python train.py --num_hidden_layers=14 --hidden_size=128 --num_attention_heads=2 --num_key_value_heads=2 --head_dim=64 --intermediate_size=384 --vocab_size=8192 --hidden_act="gelu" --norm="layernorm" --norm_place="pre" --norm_eps=1e-05 --positions="alibi" --qk_norm=false --attn_scale=0.125 --bias="all" --tie_word_embeddings=true --parallel_block=false --init="uniform" --init_std_qkv=0.0425 --init_std_o=0.0 --init_std_up=0.0425 --init_std_down=0.0 --init_mimetic=0.5 --optimizer="muon" --learning_rate=0.0105 --lr_mult_o=1.5 --lr_mult_down=3.0 --beta1=0.93 --lr_head=0.00708 --warmup_steps=200 --schedule="wsd" --decay_fraction=1.0 --decay_shape="linear" --final_lr_fraction=0.0 --batch_tokens=32768 --max_seq_len=128 --doc_mask=true --train_tokens=241100000 --max_steps=7358 --dataset="wikipedia_en"
Each number is 50 + 15 x the weight over its row's rms, rounded and kept within 0 to 99. Layers, rows and columns count from 0. The size before them is the row's rms in percent of the matrix's.

# layer 6 MLP down (transposed), 384x128, rms 0.147, rows 369-383, columns 0-127
088:60 56 41 57 75 40 55 53 34 61 48 37 33 61 70 70 58 49 22 52 67 38 21 38 24 67 56 39 48 59 42 35 85 59 83 64 64 35 61 37 60 28 48 49 45 60 46 27 22 27 47 51 36 30 56 55 40 29 39 50 54 65 65 63 14 30 77 43 57 28 44 70 45 50 45 66 59 51 41 73 37 80 58 59 28 38 55 69 44 39 39 59 16 76 51 50 54 31 45 54 40 54 53 50 51 53 40 43 54 45 36 58 55 61 54 44 65 81 61 43 87 26 50 48 38 69 74 38
114:58 40 53 52 41 08 70 37 69 56 54 51 20 41 69 47 49 33 70 58 84 59 59 48 52 84 48 60 51 67 35 70 52 60 38 42 42 57 32 70 27 49 44 54 49 39 63 53 61 37 51 38 75 43 34 49 57 59 40 38 58 37 49 63 54 79 41 41 63 27 73 26 36 57 60 41 72 18 46 46 44 43 56 33 58 48 57 54 58 52 56 50 78 43 34 53 44 68 52 49 46 20 56 50 35 58 88 50 53 82 46 61 41 52 00 65 44 20 40 33 61 52 39 49 62 34 40 57
085:52 50 89 32 62 49 55 41 51 36 66 41 77 43 32 54 68 37 59 58 30 17 66 51 56 34 45 69 46 63 45 47 59 52 51 15 32 49 57 54 31 66 62 51 42 33 98 38 68 37 30 68 46 59 86 62 47 52 62 59 42 59 36 75 53 42 53 44 58 21 41 44 33 59 40 74 60 60 50 64 45 43 63 45 54 73 38 64 25 57 65 33 57 44 24 54 27 50 12 52 42 50 47 56 38 39 29 33 54 46 42 36 67 47 71 78 41 60 40 50 25 53 43 50 66 29 63 66
091:63 65 61 14 65 51 54 33 43 41 54 38 07 69 34 36 58 50 49 60 45 25 38 55 31 47 42 49 52 56 70 71 51 48 49 63 30 76 45 43 53 60 43 66 76 67 82 44 67 50 65 43 22 68 89 58 34 32 32 60 38 34 43 38 70 39 53 55 56 40 57 44 37 25 65 46 71 79 52 62 25 45 64 57 32 40 64 61 57 37 54 57 38 28 41 65 55 35 57 47 36 41 71 31 61 68 51 69 65 23 62 56 78 42 56 46 29 42 31 40 35 50 64 61 37 71 53 38
110:22 62 42 55 22 81 51 14 48 74 41 46 60 60 65 72 42 65 47 83 36 62 58 54 74 30 47 68 52 23 45 47 35 54 61 50 33 60 76 65 54 46 52 47 41 39 61 53 37 48 50 54 63 51 45 39 58 42 49 30 90 45 40 33 41 12 64 72 28 48 49 33 59 59 40 67 28 55 63 29 78 46 39 55 67 44 53 23 45 21 39 23 34 49 51 57 48 37 59 53 48 56 46 62 68 64 78 61 41 43 38 69 66 32 60 56 61 29 42 46 51 46 79 40 70 62 42 48
101:45 59 37 44 29 43 14 41 46 48 49 31 71 49 66 49 62 45 55 51 45 64 43 36 79 54 59 35 55 43 76 38 29 14 09 49 67 34 64 71 68 52 37 44 39 55 48 63 39 40 54 46 60 47 31 43 43 70 67 70 35 53 36 33 73 30 31 29 53 67 44 30 53 50 39 47 41 49 39 62 20 63 54 50 63 86 52 70 46 42 68 74 33 34 48 44 60 66 50 42 42 50 57 62 34 48 47 38 37 92 76 69 30 66 49 80 60 48 69 54 48 67 64 65 58 36 43 40
099:73 22 62 51 73 61 39 61 29 29 55 34 60 53 69 67 58 67 69 75 55 52 76 64 46 60 39 22 29 48 65 64 53 49 58 32 23 45 58 55 49 47 65 51 69 32 57 52 32 81 46 55 80 46 43 25 69 74 57 39 41 53 47 53 36 59 39 61 46 24 20 29 52 39 74 69 37 65 56 64 65 67 74 38 53 40 44 42 44 37 43 56 39 52 37 46 58 46 62 83 63 44 31 39 53 45 28 44 31 54 47 65 51 64 52 16 49 19 59 22 72 47 29 46 32 60 45 37
093:45 57 74 63 48 52 43 74 53 40 38 54 64 47 33 57 43 53 64 53 59 43 43 61 43 73 59 56 41 67 56 47 45 26 54 60 31 38 56 83 49 27 67 68 50 49 59 55 53 39 56 43 45 36 14 33 44 25 18 51 52 68 64 44 49 61 64 75 50 64 51 43 71 45 88 46 56 38 62 23 45 40 43 28 39 49 39 26 33 73 36 22 09 68 15 51 34 41 37 55 57 56 41 59 35 70 68 51 58 43 43 77 70 60 53 26 39 40 27 66 60 62 74 69 63 59 51 42
093:42 39 53 57 47 48 23 34 57 84 52 36 59 62 43 73 43 35 67 26 53 33 51 46 41 62 64 24 61 43 49 71 43 57 58 48 44 59 14 80 37 56 70 49 17 58 50 73 76 59 83 54 71 57 52 48 60 57 38 32 36 62 24 48 33 54 44 79 48 25 37 57 54 51 60 28 49 45 60 70 48 29 53 41 50 42 32 67 84 37 47 53 45 66 60 52 44 13 80 49 28 56 47 62 52 25 52 53 83 53 29 55 57 39 38 34 34 36 40 47 30 57 56 62 42 57 66 55
092:38 18 42 35 20 30 27 78 70 50 66 21 53 60 52 55 71 45 28 55 42 53 56 85 88 45 64 46 41 29 34 50 73 89 45 55 19 51 45 41 70 57 24 69 56 36 67 44 60 64 67 38 57 51 33 50 69 48 52 46 64 51 57 38 32 51 53 58 50 44 56 47 92 50 55 62 37 41 46 47 30 62 40 44 64 66 37 67 62 36 54 33 52 35 40 50 35 34 47 60 79 31 54 39 63 44 47 60 38 69 57 47 33 74 66 41 51 66 55 69 29 37 51 42 34 38 59 35
088:28 28 38 47 51 77 57 72 60 39 53 59 24 18 28 48 51 67 58 33 50 07 57 39 54 44 46 67 58 65 48 45 29 46 47 44 38 45 37 86 30 42 58 46 44 49 31 42 80 47 68 54 33 57 80 49 44 30 40 42 59 18 77 53 67 50 57 58 41 45 52 59 61 50 14 46 46 51 52 48 48 57 51 50 57 65 47 55 52 99 53 47 53 36 74 76 53 64 66 63 63 28 44 66 73 43 63 42 40 62 47 46 63 27 57 34 41 52 53 59 62 49 40 64 68 31 27 42
093:73 67 29 34 56 54 57 51 50 47 52 67 48 38 35 42 23 27 29 49 74 59 51 65 37 55 55 69 65 26 49 05 53 77 62 60 48 45 34 45 30 43 51 45 62 53 49 60 49 83 62 31 74 28 39 55 51 26 24 38 56 43 54 59 46 73 62 49 21 29 35 42 39 52 66 58 77 46 43 71 38 38 58 57 66 32 64 13 26 59 53 50 53 58 39 33 72 45 47 56 62 60 06 37 57 63 54 45 47 59 56 59 60 87 58 48 55 54 43 65 61 59 68 49 44 55 43 73
093:36 50 45 53 51 66 52 49 67 24 44 37 29 28 57 59 65 67 44 46 42 84 52 63 24 27 79 52 59 69 58 48 53 22 31 55 73 66 34 58 25 43 59 53 37 47 47 25 77 47 39 72 72 70 80 72 50 29 72 53 30 44 55 41 55 47 36 41 63 58 50 77 48 29 34 31 29 42 59 49 29 46 59 52 75 70 51 61 37 58 53 52 45 45 40 38 19 46 25 35 70 71 28 63 66 38 55 48 21 32 46 37 61 62 55 61 54 61 57 62 57 28 78 61 33 52 54 45
099:42 34 49 35 61 38 68 56 51 72 34 28 54 57 46 60 65 43 53 39 40 13 50 52 16 51 38 66 84 53 39 41 28 35 48 60 55 42 49 47 51 33 76 49 64 53 71 68 39 61 59 66 70 50 39 58 52 62 35 64 46 60 31 64 61 66 33 53 49 38 66 82 67 34 49 26 71 50 24 50 41 61 37 22 77 44 74 48 64 52 27 45 34 60 56 78 58 72 37 47 52 32 41 19 45 48 36 46 44 71 50 31 57 43 61 32 57 38 62 76 63 26 85 48 64 30 46 61
096:39 44 52 30 42 57 60 64 70 65 63 35 67 48 51 29 23 51 56 55 38 58 53 46 82 43 44 61 39 81 59 61 39 74 22 78 40 28 45 66 40 17 80 34 60 57 70 53 60 49 51 43 76 46 56 29 43 45 23 40 73 65 45 63 48 70 53 52 51 45 57 51 58 49 51 58 71 34 57 46 49 52 44 31 53 34 44 49 52 40 41 30 47 62 41 52 41 67 57 62 32 35 62 53 24 49 43 79 45 70 28 58 61 53 30 86 00 37 67 54 39 57 53 58 32 60 33 21
# layer 6 MLP up, 384x128, rms 0.146, rows 370-383, columns 0-127
104:17 99 50 28 66 43 30 59 40 46 47 43 50 43 21 54 21 44 45 55 50 46 70 52 57 43 42 55 33 57 35 49 87 57 41 44 38 72 60 67 88 39 62 54 61 25 67 68 13 69 39 24 51 51 56 64 55 76 31 51 51 65 70 38 57 67 50 35 55 66 44 65 50 54 33 51 49 66 33 48 50 44 45 80 54 56 45 52 24 50 48 61 57 46 43 40 61 49 64 46 55 35 55 44 29 41 35 28 46 19 45 45 65 36 33 73 62 84 59 52 54 63 57 27 39 51 43 50
083:24 29 43 74 70 60 71 47 34 49 52 50 31 43 63 35 55 34 35 72 50 57 46 33 62 43 52 53 52 81 51 49 71 24 49 45 60 73 36 47 73 55 40 81 78 63 00 51 45 60 72 51 48 71 22 28 40 38 56 54 67 49 37 57 57 45 49 61 52 34 48 62 53 69 47 45 58 47 49 66 61 68 46 62 13 46 09 59 56 52 54 44 50 47 69 67 46 43 65 45 55 61 24 76 68 48 38 60 47 44 61 53 48 31 20 28 34 36 55 41 44 61 60 59 57 61 53 30
090:41 54 48 55 43 49 68 43 80 72 62 48 66 55 14 27 55 77 57 32 35 44 82 34 51 51 55 29 43 17 67 84 41 62 46 52 75 27 69 42 32 42 71 64 63 63 75 73 61 60 46 52 52 62 51 22 71 54 42 38 31 50 22 39 40 58 53 30 52 35 48 48 18 23 60 45 55 61 78 55 51 40 50 41 52 67 57 33 51 52 38 45 77 54 40 52 33 36 53 46 51 62 53 16 55 45 53 55 53 58 37 34 47 09 55 54 53 38 57 62 44 39 43 41 86 49 53 57
105:50 64 64 52 47 48 22 40 73 42 30 54 56 48 76 76 47 56 44 62 30 77 50 48 36 42 46 42 27 61 56 40 56 56 41 50 53 72 54 50 46 49 62 56 48 31 36 48 35 68 57 68 59 34 49 46 19 40 46 72 49 71 50 58 45 50 55 38 55 24 56 67 18 69 55 53 42 49 64 61 53 50 68 22 22 45 99 49 59 44 30 53 61 29 24 45 59 64 46 20 51 23 65 31 44 30 63 53 68 44 74 62 74 27 17 34 44 51 29 64 61 43 39 50 63 44 52 60
108:63 54 46 48 37 85 39 53 49 45 55 64 28 28 50 28 71 51 60 49 49 64 19 34 44 51 79 29 46 57 72 56 36 66 35 44 63 54 49 80 31 63 62 31 59 44 45 48 90 61 73 50 61 44 57 42 48 27 44 47 44 55 68 44 56 56 22 35 33 69 35 46 73 56 26 49 32 63 39 50 33 48 69 50 46 30 81 36 55 36 39 67 51 33 63 65 52 33 46 40 28 79 56 34 52 67 68 63 19 52 47 68 22 45 61 53 47 40 50 37 76 39 53 27 77 58 58 62
105:26 38 37 45 39 35 26 39 53 60 72 26 54 37 63 60 39 50 42 55 35 65 33 57 71 45 53 40 65 69 61 30 62 45 39 72 71 70 29 49 65 80 28 50 52 61 45 37 33 42 58 62 43 59 54 58 41 39 48 43 49 67 28 54 58 24 43 19 75 77 69 69 29 30 31 61 47 55 27 32 50 74 46 72 38 60 60 76 63 29 37 38 68 41 62 15 58 72 55 29 52 65 29 56 57 54 35 59 63 25 52 60 42 35 49 66 60 68 49 81 31 61 57 66 44 48 49 45
087:53 64 56 28 48 45 49 38 62 49 48 71 33 32 43 42 47 57 68 69 37 64 86 49 61 49 48 51 39 45 49 66 70 48 71 49 48 55 34 80 66 49 25 66 49 64 35 48 56 60 64 74 38 45 61 47 79 46 60 68 49 64 36 28 65 33 44 34 58 93 22 32 56 30 29 43 43 36 38 89 45 59 59 53 49 49 74 46 35 40 33 45 65 65 60 39 45 51 25 58 31 69 34 75 67 59 58 54 52 46 34 38 41 71 26 46 36 32 45 37 54 62 51 46 04 27 60 51
103:64 70 35 32 58 60 70 81 42 45 60 53 53 23 75 67 65 59 33 50 56 59 51 38 60 23 30 57 59 65 54 65 49 50 30 54 61 56 45 45 37 43 54 47 62 37 55 42 56 54 69 35 37 32 11 63 58 41 58 66 63 28 40 52 68 58 31 38 35 72 40 66 65 43 42 61 52 50 59 26 17 44 78 47 37 54 62 58 47 30 65 48 69 51 53 40 60 38 31 67 71 77 49 29 30 75 30 19 30 82 68 28 43 27 65 45 34 72 49 49 67 33 60 34 47 48 33 50
092:40 71 66 40 46 47 36 41 45 38 62 24 48 29 43 28 34 50 69 60 49 40 46 59 57 25 46 68 38 44 53 30 30 58 51 59 68 13 54 33 41 48 79 63 19 43 38 56 65 31 40 61 54 57 42 70 45 51 51 71 40 62 37 40 78 73 34 28 38 82 82 65 68 37 55 52 47 50 31 46 43 56 31 60 58 61 42 36 72 72 60 56 81 47 48 49 49 42 40 51 57 55 64 41 20 62 66 45 52 43 43 38 45 32 37 96 58 73 62 74 34 57 70 58 25 59 42 37
098:28 60 66 34 44 53 46 32 46 35 58 59 07 54 31 68 36 59 56 52 32 81 44 70 62 45 41 59 62 44 64 41 47 46 69 43 32 65 52 52 48 62 43 48 25 34 82 53 57 47 59 29 57 59 29 34 88 34 66 39 31 68 43 53 25 44 51 38 49 42 75 54 82 37 51 76 63 39 41 62 36 39 24 50 26 33 63 43 52 27 80 69 27 48 36 40 45 50 35 66 45 70 46 56 46 56 57 75 54 57 52 80 48 59 31 33 53 62 67 54 72 59 50 51 21 46 44 72
092:65 26 56 55 46 33 52 44 42 72 74 62 42 46 31 53 83 66 54 51 44 56 71 40 55 72 52 40 49 54 71 35 46 49 27 62 79 58 36 22 55 35 32 48 44 78 83 60 63 43 33 56 42 64 62 44 36 29 51 71 56 37 42 41 48 40 40 44 42 79 42 55 32 53 14 41 36 33 70 70 52 34 53 56 37 36 30 61 62 80 86 53 44 59 61 46 49 36 59 70 60 56 30 60 36 26 49 66 46 51 55 58 59 25 54 42 34 24 27 83 60 36 42 43 29 37 41 50
098:55 61 51 29 27 42 62 57 36 41 46 65 55 48 62 45 24 46 39 49 46 51 53 34 54 59 25 78 71 45 63 28 45 63 48 67 53 19 47 43 68 53 24 68 72 44 52 66 64 43 74 32 28 45 57 39 57 41 43 53 72 18 71 54 49 24 27 47 07 39 65 61 47 82 56 59 52 50 65 73 71 45 73 84 58 54 15 23 43 49 32 39 27 53 34 45 47 40 31 64 51 57 67 35 59 34 45 55 67 68 56 77 66 65 52 39 55 64 41 61 48 44 32 56 38 58 43 52
101:58 43 41 60 19 27 66 82 65 45 51 72 41 60 53 56 48 57 38 64 44 44 62 53 52 76 43 68 35 35 55 54 17 69 77 54 44 44 49 54 33 33 45 59 62 25 61 50 33 60 31 66 56 29 54 47 49 44 52 51 70 56 40 35 50 28 33 65 62 25 64 39 60 78 46 27 48 49 53 81 53 74 67 69 59 60 37 70 40 50 53 48 71 24 68 75 39 22 56 39 49 43 46 64 82 49 48 53 25 15 52 52 35 46 43 71 42 32 39 25 57 63 67 36 32 25 58 44
095:79 43 46 60 56 61 64 46 60 51 39 69 23 60 46 30 71 59 65 45 69 58 29 64 49 69 60 33 52 81 49 39 42 29 81 28 39 82 29 39 60 52 31 66 37 49 47 18 47 49 21 58 24 64 32 79 36 45 75 64 34 40 52 46 61 34 35 45 47 41 58 55 41 71 55 61 36 76 44 54 54 52 35 42 42 49 82 39 53 68 61 63 26 44 30 72 43 28 45 36 82 32 54 30 57 51 53 46 44 51 53 39 50 33 49 45 85 79 56 39 51 54 53 47 54 34 49 67